Each number is 128 + 24 x the weight over its row's rms, rounded and kept within 0 to 255. Layers, rows and columns count from 0. Numbers have three digits each. The size before them is the row's rms in percent of the matrix's.

# q: layer 3 attention query, 256x256, rms 0.0742, rows 248-255, columns 0-255
# k: layer 3 attention key, 256x256, rms 0.0728, rows 248-255, columns 0-255
# v: layer 3 attention value, 256x256, rms 0.068, rows 192-210, columns 0-255
# o: layer 3 attention output (transposed), 256x256, rms 0.189, rows 192-210, columns 0-255
q248 108:132156180126149130110133129141139156163096096134143131152106115144168129122146135137131097156134122127094117156162120087117124119105113141128138114103112109159131129067128078156147132141149181120135128105111171131140124152114148145125145154104122100141155134103129171092141172136086159152114115153152086119180140117102085099142131140119140139182130124152116087098116146137140109133142139127145088140118139161127115147129120113131143135176108148123115135154144124107095129149132149135121097167125143123159110116102101115105115156137134137098112108130122124122119080088138103097130120116147186186130127119132134090099148159084138135122095089111099093126095188106129136102167166165164119138111138143122070112166130125147110153093114103138082139153166100059154096164111107
k248 102:127125106149107090157096158124133155079147118126141127104113113158116131140159118109144136141149144126180122107133126153091161139124161151141106158117157136116137112134137160093154164104118140107122126137154138105166148163134116167119117123104114118118079120091145145130132113107141106117152079118101109130146160104128154122107135091115114145144083113130099157089153097175150136104177146158093157127163130093112146142099131176158099133135110130147151152144095102137142110148081122105084123141145142122173144117157145086122148126099122119174095120139131138089166136138172140130091163084148132140120100119116134150121163200130125093121155127122091152097150128097112106123139111152080134151128129193106118141156119149153198092171118152144159099119125122114145141162110129
q249 112:154147125144183092123129158148144106089163100114144146146127102139153120184111111148115171164164126096121111112154154131120128162149144119129152113079119134161158097109122107128161142144124102124132134128123131160111122142163169162109140111122100111172116132151147089125118137112141114159124166149097119103136084107111115118205124148091131120149082083104115131126151153131126106139132154126125138120137124093121116052146151120152090099154135105105120153176110141110141116147080103131106130140176103097169134139157119155135123111159109101134091146100149112103101156128124105158173133110173099167145130117145135093166156161156134118136151124146136118091137113159171147132134131143124164100123144114160128146185134156125194147132156122149124168149136130150123101133125140
k249 099:171096109156116071121159149123147115147114169152125116142172156160141090115137114151155124125154104146151094133154095123147157159147137112128141137137102131099117148133151143154132106100164121133106110119103126108113152115101155094116107128141148147089130133136133111085182162147115093107146119163135119136134136159164134127185110095127108159109105124145120109069094134146152145174150124086129131130169161157120129132149119187132127098139134127146120098096175100150142136126170114159082107129130165135128117108074146118095101133107080091159140133118141150110112130128128161147103113164114129146072116115151159153103119137128116107145165061113083121111154151120137104126155101106143124112146124115084151160092136118128151131145113088109111137098160141127174112135081156
q250 108:110097126119114174129148095135156143135100140119159087148128122129106113092159185081136114110102126148103133101137122137069134118153133125144132129132131151129202138170137127101089102120150108105140120113143116149093154100122160168121115101174132134097138099100059150137169077129152122145138139131075174121159131142113155148111143139106115137118105125148130113117168060092131078125139133111164150150139113107120146078165132103128103088110127129162111156138144143124139158131089103152109073101149135150103174144126143125148110154126170085155122149147130099118150104099181154130150130185173151108131115139129134109137137139164166109143112121141110144104076117154117160122127143133135118131110127127119096133110130125118119129152101085128139128169121138145126155141121146
k250 105:130111144126106113130149134111096119150133116124131111048122141099164104146165120110069115078118126126129114137078133140139168122126118088103115123142099128125081143156109124150160148139129094128064154107163080123142124131137157107170112175128104141154080074129123094111120118172123138145164130111155148112163180139146105135127170074123125165130113151101140119090130130118087124113165123123169161133125111104133129147145112140075124129098109146133075124103127126100091163118159092152155142110117100101111132156113115118125118153152149130159131144112117130162089165135093123154100102141111161150101105123164109125131137086102164133180148140154134122132163142127154156128135122105159146110117117144112133115134128094141167154132141071162130133136148129146107119147157095
q251 107:120087124103118137125172133071102135104136131108044162115162107138098149113125156122130127109130104150103127145083091104111136102105107086173140088148104100131123124127112155143119140117150136135123154116144111115115124102114137099148162166142156160094137189137176124087125109160126090060116148123139141126198136117109138129160112134103115120161087112113121112143133134141088128093134127129075135080138097128122147152125118134118086141122101141147137096138139147106131111119151104095128137128144113136132139071139133126136139153124144099124141118169133119168099060154134136109109135092155116161126142122113135104123115131128134076153089125131118140162159094152130149161125154111181168129147135176123129120129104169105115155143100171121097129168131134161139126140154145
k251 105:122179132072127137085119120115156166144076116133132126117174143109121155081117154121107137153097158130140095132152164099109124128110192093114120144131126138088119136137148149124129162084104140138148125141161105082079093138109134065108157142104157154133137121121185168107185139134096151140112168121110136143164154167090158158119147115142119151080089116132100118126145113149120101142130126150172121132136124110126112097109115130125147140140111100115146089088158172160112141090150117119147113154137095136102125131135141120152109100145107154118130154158164123148155135119108136146121121123083104117134088110151133166140129107130133132111130197060175116097113140161134134096120111132128146104130154160148146133129081098135139129136124135139166099147147109124160113119141133
q252 118:133147136148094140134124123131084086114109118113103076117098115183119097203118193098139151190095152151164073146101137129126107143146153112124117080096110070159114125165128110129143076105135136109133134145107153144097126151115136134146129107132123127163113085149143155106142172137140138056139121119142130125073190132123122106126083156119144120107122105164092104088166106121131143148152128144115087121143123104101150111103117107126111110123125131127163113137134080151106135149119141115159171135138148148140088105142137131105113134136147126117155135120120131138128143116147113142066157112140112089129105128153125124102128156134141139142111150129140131129150168147123085151097152130161131087126110150166141131137112155142134141128140165134113161121140172127125113195138134
k252 099:114150126124092128108122172166157084137151135107172114130169142141116101107141133124188106130157131119154147130106108142110116130106139098108147099106150091103141151187115098152144116140175137101124145098115107119144106149112140168103093172081156144122074128117160135158114107126120144153135126130093144143102126153149118115164133155199143162140100127157124166110120148114142150148104159110156079119141111105142123110153145104077139153168107116068108147133092113132125133146123116092141119138096108141144086135121103121144112127176121150153148136189083153145116154150113153106139127166125129188128117107121089134129079092123139160130147122129118125117133157160125156134108148100089145113126130146108094111137083141141161112121130170138139159120127163150113151098160138
q253 106:087137119141152165123109144163109136056116163104152109146169102113169177098106159110093090116145115105162118129134135112164159129125139168111115104175175145141111150179150165107158074117142072163134132119114135128149151104145128137152083105139115141138123133152142144068155142112091142123135167130162100156142103128141175134133087147137132131142125152136138100103158102095135140097110155145111144086133107128129164163082148146151093152137107114115126111110141098108129133172116104066139140140147107140102138097135124125151150120154114125133150147150126125126075150144075114133111114161119132102124092117106148116161130109135137096152095166135117101092124126167117145129140121126117141114116112114092127185132145103164138096108127119105112123106117173118097144134136094
k253 101:111164158103117128151139108116120097107102111183129106115095172122098123113157097128132126108145109174171119108103129142103126118148154136100120148104107149158159113126127082171126119141109135135134150115092093143116128159120098127138160130135102163133105133132134098145111128167114104086097129161121159174123122127124136112077102125144092092114134122087121131140116088099159136148129114090136133114127149113165101142097111140127120143156111113115130148139144129096158159164108089161173127142122130099080179125143111089111146144151122106098135103141136130164098137154150108151103106141133167122112095107131111140156110094133194140117114143126124079160161180124105117147134145172157129097120161157140136102169178102119148128191166087129135142123131172113125168163147099
q254 103:138104135100133112196113094134096091125140100122096147126172097172111102196107149112106131105097140119104134082105119125102160106128114131126109134118147149166135120139160128134100108150175083141091118136135104115140088132149135114146109133117146156090184132139140112119100137116117140183094132148127152133123109139138134100142130132119138112100160106109086119103124136130112148138134141104117103104152144097120118137102160145143110162164168105118151153138126108132129068164082086127125182126125120102101140143152132129124119155135112112107131159132144119106103170135125143105117167133109111131077143119162139174110136107133131135113128140089105198164100135123123132115126099117165142124164111149127180083111099153161130076133173108119092133143137107171155099122134075
k254 098:156151154118128134149099117138088125169102127113140121157180112166163147113095123119099125147140089132110134152134154160110132163138166117136092157153148163135099122150163103126111178168177124141119085105112107092104178119115129104105158153128136158142132160137092128130113137165108126104120104122139137128070139117120134167155125133135150140119122166118156156144134125115075124143103102110144102168111137126121095126150077173147149160156123134144104146173126161099132122112120128133137113132139119111095089164095139055125159088090127126127129172138129147173178117114111113121143175128116126124169105146147128119147096138127116146122100139100169148129120152166159161137138098132181140125138118144127140162087147127114153126092111106174119065131147139145127125087127130
q255 103:119163145131159131136126138121084112094120138091152141137163132110140141171140156119126136120140196120153079130144128125076128141141119079111104117148142091111139138132163161107102048099113106159104179130151083158173135151139126116131123129101144147098142147122161103127122099152112062110128101082146139101145127085170100119123113116074096138180123162178111139145126107132120160116140131125115136103102123143154188100158099158161131160141111125126126127127148105148111126149122154127108145113092083141124159121104105130140110116178140129091160136122144151127112150090130116104131115140151147104100135132137135086159166089146119119154142091118142135092150150146153146158144115116092099146091145103133142123174113125111130126136129185109143110141091112151122132143136144
k255 103:056111136104123151102144078108160164097110132115118147140142129171142128167135160135127105136120101154121140132123164137116137093166106174123083112114091102103108123128149157134129133134130147161122088107122107149122113192126118119123126150135167207094137127110129136114130113131149145122107089127130161168163151145114137123147079103127131137096157166097118106151109130113120094111163135118144090099130126139167149114126130172146126158121146165135128109104171096143138185113108138175142115178159138120128105099078150113138133152138109128155108090150099172121140117109136124150127117166100127142153131118120097133118130127099173120105167198122118123168159131107125138109120137137103129106111165149139149106120115130163117089157135140153177117158159155171137125158117113
v192 110:147176145132133118122122101141141165114147144126087159139132114140127124110105107159132150126123141130135139188087149163144143090157116140178097111149114088127162097106109150148139165111181152143131145121126164112159104104137151167096140138145095138112154134107142144099099101123072116153119127152121117102102124121156120138088143105152100116160122125102184139103130140108146073132149136110138130154154143110108151148095141147116186136168141098091131092118101127117145100150148095115110100138114090108108093149127162058154098166111125139145136148109161117158096136122123136104129115116108141161150154135092121125120125130148161103114110148110085129103126146118132142106125087186071164124118095126140139091141118132097114133156165136127115079128141151196141148095139130
o192 111:115061103123153159119136144164114099110130118111120121155160152141153106118106149090133133152109096109120142088191119082122110155157159142084128098117144178096097138130154102138161150139138115095094131126118093115086127136115128116156130156113178125123127111148135127105135122143153136134136129114153127157122141132112121131116137148112166197090123119144150151107128094136134173141135125098133164073128106112127097091143139121122110104077133123149116121119163150126107125129100120170139167096120159130114135147106136181167133121119108104142151137145106109118086120192129116113103164094116104086127084118138126125138130099143074101169121159141153104133134095157151134075145152089126118117156166129131122133140172076163130132132111145154155140101088155094109145162142126
v193 103:149090107123127085138097115133117120138139164129133099156098126129107104133091146165119118100100148123148169119120129127145166118129118145138193132137155147094138111108108095151145102138121130140172123135120168116123131131115098089108136162131128073106155112165135137130127146146093122108110128153088087123103093119137122089123095108133146117110123101148162119116102103097111085182109102111120129081089130113182144126088132126125082130122150113136115157132115182116124197092095161129133143108107105153158097125130124111128115158139090091122163114143111085101093132098175087146094101103170129165109111109124117103141127150135117131087125125128175108169128138112136109144156108112145175146102092147105101093121114126085159111144125100131147168116143151124129134113136069
o193 103:134114131152130139091163146149133153117098117112102116079136101164110129118157119081105162135135096115101103130155107115110121144082115124136098126115100112132099120131136152115111150138124143095141155129131137119123093129117144142128099119101140147150087100093124130161092144124139163117158070136128136123165168112117136150142113117120119116147139165103137096106146122164161148103153163111150105164120113175109098159120104126118119121146078155122113085102147070177128117174163107123148127151116107084117111123172125142106155125139109150157152125065139146178127115099153142160112168115088149109155099075168100117125125094113130193150131128118118146112160089145101152134104146107135086106139149090121133149130120148155120135091181159152132105150134139091162105150103141
v194 115:114133121117160130174169120103112123077167131092104146151131124141109112130178145108097136126103143129121074129152120134141150139157162174169111129174134138145140147067107142113091106143113108130151160133130095134094103116130122177123135113104065156173134131093166156089102088127147085155129120087137118164169154107097100161141147139140162104139133111119136124175117094112182144141150137147128121113159106098141124134174121139183143133149114128160119132140153111191123147111135121165106129084120131132106126171126112144118113133111095132143109111128127108128126121124149154148110172136138126178098103179137102114167114106142135124114135132161129163133146146134082140122142127115144120109122117123113158158117129154075156115083110114115083082125116127154144130164105122
o194 117:091143142133109113134152147144102142108070109119115163117180142109154127134109132131130134098134121144136183140094139142132170115134097087124133147084141135100104156149158109166171184118125116102131131123152150107158114135107105096115125133146172110134112109169112161144176156117108142105128164151118136113127098117136180093124123149107170140085121139092133102095117179111129129106168148184111144119126129091120121123064147157106124126100161154086120128145101115113131103112139099095164113156139182192124111117133143110121126175151167142108128148094165176118121145110093135139133142081138146095138160105134106141106150165117122143148130133140106086129121119110135116156135142150107160088132134138133143134136146130124094116142167094118121167126128091146116117108187129
v195 104:127110110177159107109106134125114087104123144147153134172148126106169100136149112144148165109158089130121124126167136118132133144108105168095113142126130167140156108108117111149180104131090130117129127091162126126137121101095115129107133174140140090145069143147135117140152129101125157147135146086138131122132129054116128092194112137151104151126161196124145146106097185115118153156103173114111139109140077135138106130110102121130131134118108156162126138145133087153138108110099145123131172119184173099130132130141158130116132109113091147146121116142148106111147152112140104117127124148134095109107113073139144125121097167118115132174135168132139065109116135173122124161108143117123092103176130113125148166110123122125144130097103151171104147156121141141156140125165102
o195 103:129169115122131147156156149109123146143117116106121088126174129075150117071115133122109114123123159132130095123065123110072178161139112086174095132144099148160144127153148119095118114126130131134141139110129130143099114120137169140105156144096118132166148092120116112149097126107140134092167119166136145126113105137156105136109142142117121115140099092140103113141159100106128155080110090136148071136113161104117155137104081138136169157135132094103158139121114154101181160135134135105109110178116103106094143129149118127090089148142124133064118116144110120118130138143118166118151135096129150147139162124135089095140163113136095162100139105103107149118137159128142117133131154134120153128134112130111124071168132153098080139150122153091148122124075091117087080118129155
v196 095:105167113126122140109123139165097155109106124113147100124126126125135154100145107109114112127137090133137098122126127142099185095179143118129108103156159119154132067188143122135138157105101114122118134108108139117140120138075151135129125166094132149112081094105147101147117144084133120143104094121140171130112076116095156114166111146127154119119141149149119175116107119139112130106095085115092119155141173109106143145126133158194118144116123130123112108150071134138156158122128146116174108116130156085107140139126131148139137173131098092112063148106147161155130103158126137158118114151143167147140107142128128154115130112093111171154107142170100152115104094132113154147131156126135142120105102167099130158086107142173165113187121113092133142106128145082121147150129129
o196 096:140077120170094147132109129108171140174168131117107170117147151114144163136113147118139146121094139134137116127148126145142101098132120156151156137121126127134126178098128126147149103132140117151135131182107130135088120101153085147111130133123155096162105153106104156141166120151114070126142128131151107099107108100165090116112143112093146123125081101086113092129128169140133155158169140137119105133108131161114120098110110078094126171155111124117163125104165119118107156107106044150124095135120061145172101192089142130131113116116173124143140113146079096108139107109113149131122110145155136121123143107114113165152129132157102164082147142159156097136161153111140116139152115149113151120116079122156152110135145108109127166093127150142141156133139119135127122144129157
v197 104:110146064105115139156123156109136082142110174149120163119120105126107116151133163145134163129166177129128146138166183155139132130106161113086176122107185148171152161149130106088116167127095139131126146134113159086146151130132141099107093130148102128116127190135105142123146129146132125113148131122113082139162143119118120138138147126132131090166159129138133143130124150155074114136162171123145164152101097077107140120092159119089094136164109138116120127150132119119117117098118092150155117168121106134102132112137140169114178100119133139118130167173118130187091143131157133093109117124157168124099096130145125158149145102108113086156143107120116138151135135134114129162134098110156112126143097093110097133122079124121123139102088172150116101151164103118154129128125110
o197 104:100174133108107121095130127134129140118127101150145129085121162151075127122141087110117129143098121135137083172119127149117126136124138152136129137122090140118113094133146145136112130120109090131131154140199097108135141161107137139121118170102142105080142116126131121115119102132122140159130133116156164119149161131137139105094090131151114157120126156117086116124126108119140112127116110122143075148150137186169074103150135146094128117133103118151154144113156151108180165118139144140094117082099192135124114120103065091119133158167106137110140077138132155140141132114125139119130135184107131138123108154116152106096151103149140123128109123170144151122125125089160104097080131114113134168132122141136107130183170174122106103194151083115106079157093143156116115135144124
v198 104:088148099160123113098106106073084133127144112123091111126161157105095115132116110147130135119126113080151122167115102085096111144157149132115144114103111121104133137131144138122141137114109153121136117121148142155114159121151096177132118070108152147151077117117078127124098130147123101139132154159108139160145157122061078113158111102159111094168134112137136117121133141165109102136107173136113116126134089165105125113131156119136150098168133111157153107107105138117136176103129107089145127166115162123116123138137123073100145076151109131129118140152145086150113174095132128142106083157124169128091125151108122138133152123183133101099109157115123125120132153140071125141087169132093136152106133129152087138132114084106158128102095110114158127155156122168159141133108136
o198 106:105145170130160133174162168193138136122074135167147116145095087118151165102182133115090117159113104157136114124128106145139112089112114099108091124148135142146161134131109134154133132136126086149129176115120141118152146125131147119125101156140141099090173148117175103101113148146151159108114119097107112126110098164177133121081108174133140135135148116103117145180129097107132168109123100098144163116124129131150112146101143136083128136124080121123115098146138112157107120132092173117067150114132170128153097157153155121121159178122132106123130157116125126155135136129109130112077104123129103133134112125130163087108121085108098152150098121151106129118166112132133102121127115083118113120150118099117130112113166163140121155148150146134081146116091155136098095118172108
v199 099:147057108135149135126156139114147119123110109089135139137142151175118153151104115127096118115171152116144130122173084108131142139126150157138134144115090122146139154095147089123129110175149153133149117090115179109134117119124084111133137164142152146159129089124043108149127134123113131169079198128173081132114118122141139118154081103114153138113149139141108121179126132110138122141129122166130124170147126139149097120112161120127140156095129101086159145117160108145096113172121138105144150133141129130101114111109146085139104135077138114107145121153095102118130127138101087143135156145148147154098122120116163119128117191140108133107137155116106138066169133109137157168096151099153114153151122125139122133158134102105176125117135119129144095104105122155143115123169094
o199 100:114195122145120128142135126108121116137188133133126094135099123114128139091111138121096115131123113101129115118090127138099147125122119089144128112144109137125134153194077132108106139120132140136123155132141128169081128107140166110120118086135096087156103137130186118135136116124162156075163115133107162133122127151146128118130128130113154119133119144092123149131123172103169131132144179104108155111150119121095172093102144165149109108165111136138099093114145127148147182087150147178128115078127187142140162112164136107092145136166124103134095154113114174146090129134131152085097145097112111135131131110129099121116165109096104128139155087137128138156118115165083115141166160109126150139111125148118119135115063126141112143110126131099115193172147121118139146112088132
v200 107:141087105161119125143147112083120139117150117150101144107107126104089125151122051111125164126130171126164111137133116137111130088162084143120133153148141133112122117131132129138150174145155120156109122095166101152119121108153127126098152128116129088078106157102149142130143144146083143141110141108113157164140147148133160109118118120151138122104106123101127106151100141140117117082135063125162142083120166144104069085151131160109107096126121115142111157134146154149140113149153111158115122144106119180133134127116093111143136148131128112123130140116129110107136141135113134139182168151145181154165156141105172106131191124098156147111112124102134134115157134139074174107092176160111159113125126138107124149142127125110117135146121071116143115109109134155174110147192166
o200 107:122145140141157080131093114168127147078117165109139127136127118152152141114125180113121095096144064149115142122115120138148118131095149121126104152115131161115138155130138111135115136121127133119129112150099120170114174113103100166121110096145146122138159122133134111118127146165163093141131113117112093098104114127124130120124144111091102135171157116089072156125169137187158136141167160140136148147116104128132137127162112097132170120180123177118142111114124090106073128134119153102130163120176155121159118123120124133131117140138130124119115129127174113149111130156138129151151129122096112121112103089168141121148092128180109114137149149162109108177115085101125065161146092123099153132127175091131131145143144094144126124113110190088121175101159156139119165093105100
v201 104:165118066122104135093148128111129133134151117163134100093104118106148103150094083184113146172125160104138173096096131105157109123182123103118060120141151147143145131091156090099120147152121105124155050123140156158141144179140125121106141061131103103109138123096114138164132117157151097153132115158142131100150137087081104143144135116104114153163135121127109135098136121132142107108159128132147124106161103123142151136128106121146140152177127131141141140147132134140166146162115141116125131095110079116136120103153134110124140156170180116127174104152142085118147126090139142125121154132125110121156158121096104139183150103129106133148120127122157098138111146130089158121163149125126161139125108112137083167122151127144131112154129150125128172131116091119125102153084107
o201 104:125143096150144113161132115139161082114093150106097132143153158166123109110166160096176142101117105164136111137139159174088126113104141127138164107127138101119142152135110136171125142095147132113150156107074123157136111139105119120130105137137143155123129101167132097093112104097142152112132123090117158140137148140141124142113120132167154072113113132149146130169131120107115134111090111166119131113092148162126120190145148147110097134117101101130073107107142123136107096107114097144129115130168171160125119145132115185121140127129116129106082138114125152138128137148198163143128138142088084125103098103118134128094093148178144115150130142153141167103161112148139110133136111141129087106138118122174189137103079155110147132094134084128107113101149085166124127153144150
v202 098:117165117095135131141088128126105131111143139137111170135125175068135139096150130091141135120131152105107163083106149120133139127162090089155100139123115169106140131134123183132166120083122145141091159106152160138155142155129199140139129139161106147132162129161107139080112121137130131122139122140156128147114128085119089112108094127139128145128145164088111156156134126117109084114092100118136115157138147095124116142106142131119106148131124122146100089128140115076129099132090159131110123133155141132139152144170100114114117165129114149134120117096107134133128130153158121167148110139137151160142134156131165123116094092124117119083162156169099148149150121118072140154123105191113117172102116156127142119180138170117093090101126121102114135116128113120123187187171112
o202 096:082107125129157143131077118150183169133115135114115141161146104136137092160148146135111126133101142139118111127125111106134100129106150142131147130087133124125118089101152092141167167136130080133153157159136139130110128119103117097101142126076143136151129100129150088102130118126137147160129180152092126049140145158120130133153125153129120157134104108157142127164146139165149147143125140124111142116115087114107130066092100129127193126092151136078127121111084118128141146085148092115125124129136150117103110133070139122141128101175150093121152144134127132126126117132151105071163140144149125145110113139147112155102133185137141155138113079133145125088109121116115121146166121072133174105126137109119145146132105081158158107151137142190176106166132129107123127112111112
v203 109:106161143129112133125138164106103174114152087075127133159107159135072170124155132120145110115117158117135126112130151140091105122177098104140138130097122119163130155110099121154187100098143125086129138135138128114148142140122138095159059112152136105148160145166146044150115141115120136150153132132118142117132110129094142139151149123116120139137141164134124117136170092111085098139110102133107143108108139128121127083115158135125135101134121093137108098122140172141158116110129134146122125149154050147092147151121127132103194113146099116109151127152143119123136148108107142136138130121127115133114141112172146120142124091133107158197121134089178133118114133125122097119139133124155082115133097137162133139163119108123120141126124092161132195142148147141110077193107114
o203 110:161165110129140122122089142136143122151124164190144104077119105147186111129130132114160161103142140149122101168116095143143164102059166161129149157136125115105144069142116108145097098124083129123174155132090125130164112096105120150113144128105135153102137120122154164113135128106105095092140156162089138169162143144148114139107114110157136134101098122120154148113107129121155159137127139117156106097128106153121130169159099131117130156130150111093164120144137130121132132195152131129100137093105103106118151133124148165120125149114120128099128143097118160138133124088125101111093138143141122125147106167109110155105163134175085122107155118128079090087152143147139145109133125097112151115096158170123141127135151126166152124114128147131090086092112100128177143079133127
v204 103:155117160114155132127124096150058163166146146080136102134137151092162121131103151102104145111135158104153155116131115147119142133117149148068118138128165143128111131133097141138131142123114110142089123141132141154132137102145124151118129120121083127134155147112141122103152060101079151154082124136129180141187110096109110136132094118105115108156140159128104116104187131152160115113078118156158112100129110161138123102134112113103087132160118080112145138092091109157128112146059117090110170117149113128173134149111096131159101158142158121136126177079137099132112115124163125142120100105158109116086180113119146140131157130087120136179124137119087117140149125132128145134088154134129125121119117136118123144183132119142112138130176151107144132098125117119170149142121134
o204 105:078117097174146124071142158143154112108098164101123125133100111135130126096155160151154112120134098140113118114122113070107124114139160094163146118114053111112126119092117142157170114156126160138132112098127120142119137110116121117136156124128130128146121106148122128144114142114165159107152118164092123131081158124150129130136143153191144155104133133099120111111141163129139151142116134113129154060084078123160144124130114133091154148123132127141080115152124116092133107090149140119127121146116120150108128107144148147108140099146066145163160115160157180133153147103106108145118114127117118135113108185135127131115147162178120162116164112140149129166145189117125116125100060131117126110158187102106127118092164155084108165129108139161119116152134134147126115133137134
v205 108:145133133142111116096107121118113119127121120154095101110124139128151148189134145104141126141142139139124132040085148154090126129105103136144120169120159100113128140129135149101122128168103120144113126077102112102102111114178126175087101132192138117164169156104149148118081111145127118147097170153162138167132153097140171135155089168109142107129115124147131159113101153115098101123112165101160120125077172164147098116156107144154134124147119113136127150163118128160159095103140151147110115123120176131115098134159099163122152136127095138125164135099149097129113100166115094153144145123101091138128173130129127159166134114094158126170114122136074114107148150143121149153153130115116152161136115183108129114134132182139152133136111108113096108159124130115109143127139122
o205 109:125113091115115104156110124138134137129114157092143096150100092140166116063120122161136125132113102140089097164127127101107177152156131134146138098102083140114111125129091086132149121133163120147111106145165157151146130121116121137118139133104124128123147086137131106144188159122130146092144140099145125131148163103084076131120155081104114168126166150092097087104146099096150175083130098139133071172108101075110172109093148113097143154094108119091111086129147117116110131161117082108120098118143154121134116099084128174120118134141162157129135115163127149170122143111126111106159173116135178166138108151181140148132103150128131100108144123145141138132112133119139112130110133105146136107118114086145139111112085117108135093108106133147146127124111123143137150125092139
v206 100:178150146151148157111162141087150161147132131171106121099104142127117126117109129179137111111114159091104136106141137131147149106114111170110078106152179152134127145096099096100147118145108129094080103093137120079121096089124104097175087137116115131135147136150166114072138143128141115149120113134130148108132122151145138197083119117141117074121124143100135109109142128162165106094158142130163096129160087121156137165120120124113148158108130116156124164105121142159104131151153127122087119061096133164077165166164123109162126131150130174104173142130143110172169098116117087113110149132183082121123126123119148150135139129119113147086122150141109138126145113159120142114143107120102125131125123139102143103134096142142140099148125146147144153136109128136143106131148109
o206 101:111098100101087080133140102146120101076142128070119111120168134112131118124144164082135195159147127154105139145078146129141141117118138108148156169113076107115126135144169151179143165100146165154135130157155118175152144101138152106118162118138105136128083105107135131105114160102110098117126118085125118123137153143164101105164111125117175181089153112147109149116159116139121126129103110137154157106087117128110134132146122147134092137116160111128130093201166123120123143144126136162156116105157156134143146147094091178113117145131136096133110123106105130110117129122172180149153172101111093150100112102128146084146098110107125108156141103105148134143100141126161139074155159134148121094099147119117125151132137118133127140125119114146148133149131161109122116106101140
v207 100:151153140132088147101128137125122112119122089123125093134120135148155161100126098144129080104165167096114125117094152106109127096115107154157137105137136062135171104170162105109114133090096110096093169073126125119146126130101169098133112111135153121117099104116094149134093096099130144078129108140131126119114107145093137097135133174104144092137115133116135133163165085082178148086144153122068150147154131124099096163142129144135097126121128143120167130118109143135137132105120130114162111139109122105101158115104151077131105170111134136127120136140171143110186154146142150136142173158124171097129126169132134099138156120055126128132101097128177134127137112126129088161150113098147097118120141106129095128180132129097109127096137123107116138126150152102108122116123132
o207 102:131095103143141150120096061140139141182159171143128177125148129136109129153117128143136152136104131144149107140179085181126129146113118122135117161123111151111135146157100148135120146116181149145155131148105077104142132151194125139110104126120113108141169141116178091138153164094080104158117117129126109074146104070123083107120114126113104115141112137140158134099086159142125135147114154144122124092115108138164125153120164091140145100146168133085107089149108149085101146122127090174123123105173101163146100183160120190139147081131140118157126131120114132125103130134155124118154102099152150093137146130110117127129119085141104116124143157158100109106112118147125122102108115111106103087150091127141143127117152155128162117171118130119135118127115114143125127134152104
v208 099:128149135108129092101137125066132144174122149137115106114111107132117108098105159197098127126125117112114111109153106135101157124120134154145132150079117142129160126193094126110103157157126122108140158165114100134157142087120124136105154150154145100107143174137149120127152166100087137147104101081141140147105083136167133112110159115145163142131135080141114099163140201109130112153120156125119107146118136086151187136104122132136130154120143115149148096145133120139140103085152151123093118088160107155121118134107130146145183099104154142144099150142157122134140140124138135178112139112139108120153100104114167113100148139116082112156084168168134137141132160157127173119133135133136148113108147135107149157129117145094145110120152092153136097147110109137101171145185136
o208 103:124128092115107133175119130158116130162133159105142147147148102156100128127140101108120078119121174145144134126096130153114094118119131159116124090138149092097137143137151136088155121139108166168141107113140183111111129130115142109138143106105132136120125151080099108123108131106135111141154175095129110094138148114109166140124094126143149113117144126093123119086152071137087159111138133175146188107151092154058098118156160109131112159168087145106139113137171144141074154118109134142203137106050159096128141119131135121131088136153118138120156116131154102126133108124107128112149119127104108137122166119123099139128124116142157108128133143138119092130154127134115076137128072159130122154128095133145121105203146109114104091124116140091111123149108141117161121126105130
v209 105:152128114099132118138133100167132118120147123136100129118140106129111144095108168129160155093131138132111126085093131137084116177129133107183145103148090103109152139082138145128112107116165144114109173134115103120182115123093124143097147140120151154107134101119153103161089142122143102146137136133161098141123169151179130131144148133104129109154173116122127123119127085107099143143072145132092136118129127116150164118159124146140132141157129130142113161073184142174158151122113115148156123074162141099149099125084126131134085132130171147116125085156080128102102145091127181155152190130124096109114141139099133114123114122097149125141173155170136130137102164171131127157152127106115142126122155143144099163128132141117121112159146139185165149152134141118105145108172114
o209 102:113167121117114144139122129111111150152115141135132092162162122128134126135134109157146098137151074160181168146153110112119127133128143120097145104119126118130163123166136115124108186167087141160133076117151165117161109134148123134142097088098097123162166121116136110123139136125085122116121146147124158143137112095072120127136135105110116101131089136131167114138110176082114095122137106130196124153129144147098088159124130145090115094105089098111104114152122133103115094096143123109161093170139122080083126144137099136105097103095138119147158127110128106087116114127139119127126143126150140073147094101159133127107147160127112136147110116113133057117141107085115114114110183142126130110120145147104167107129152108133132160107109134127112146113111088152205129144089123
v210 102:134121127052136110134120150118073109159173156148157130108179098123146108114162087141164103170085113143084138148150177117131122080112118080110149178137131138145151125125140093136082116110145108120086097131088106135089144129147143109161160102138153118131130147121151154126119136134143140138137108130111105074153140169169139153135105139107138115173104095145137152101158128155182159157143151123113130110157155128095140089125115113109093125125113129131145114141127114083142144143133145124136170167149139135115175111092123174162149116147129137136112128128181138106126151123142136143089149114123139118108107142118154138127142143147111101136076121096111124172158122110118163145106145137144107120124117125126137142074087117099104119114112074143149107160129156105161130120077144
o210 101:117126102203111140115145165108139136110084097113144145129132136125085134143118162123136117079153155134178114137130105133181132149111118184114079112113156107140122176089144163133158097076154121119148150140108126115146110173151125164075116163106122118115122145156147150102140091108120095144072141127143121151081119071125112126102130102114105088132146150117121116141118096122078146136100125158149116138109074118158090131133158176135128129152137140115134190165093118119137123117147110142127153114114181132099112135113125135143102145096121126157130126113114128116141124146125117137172106128118133125131107089170174113125138116110148128122157121143133170130100135169101142124125087098093088112114135134122108117154180161117126126153121100123103138140108109169118078147106129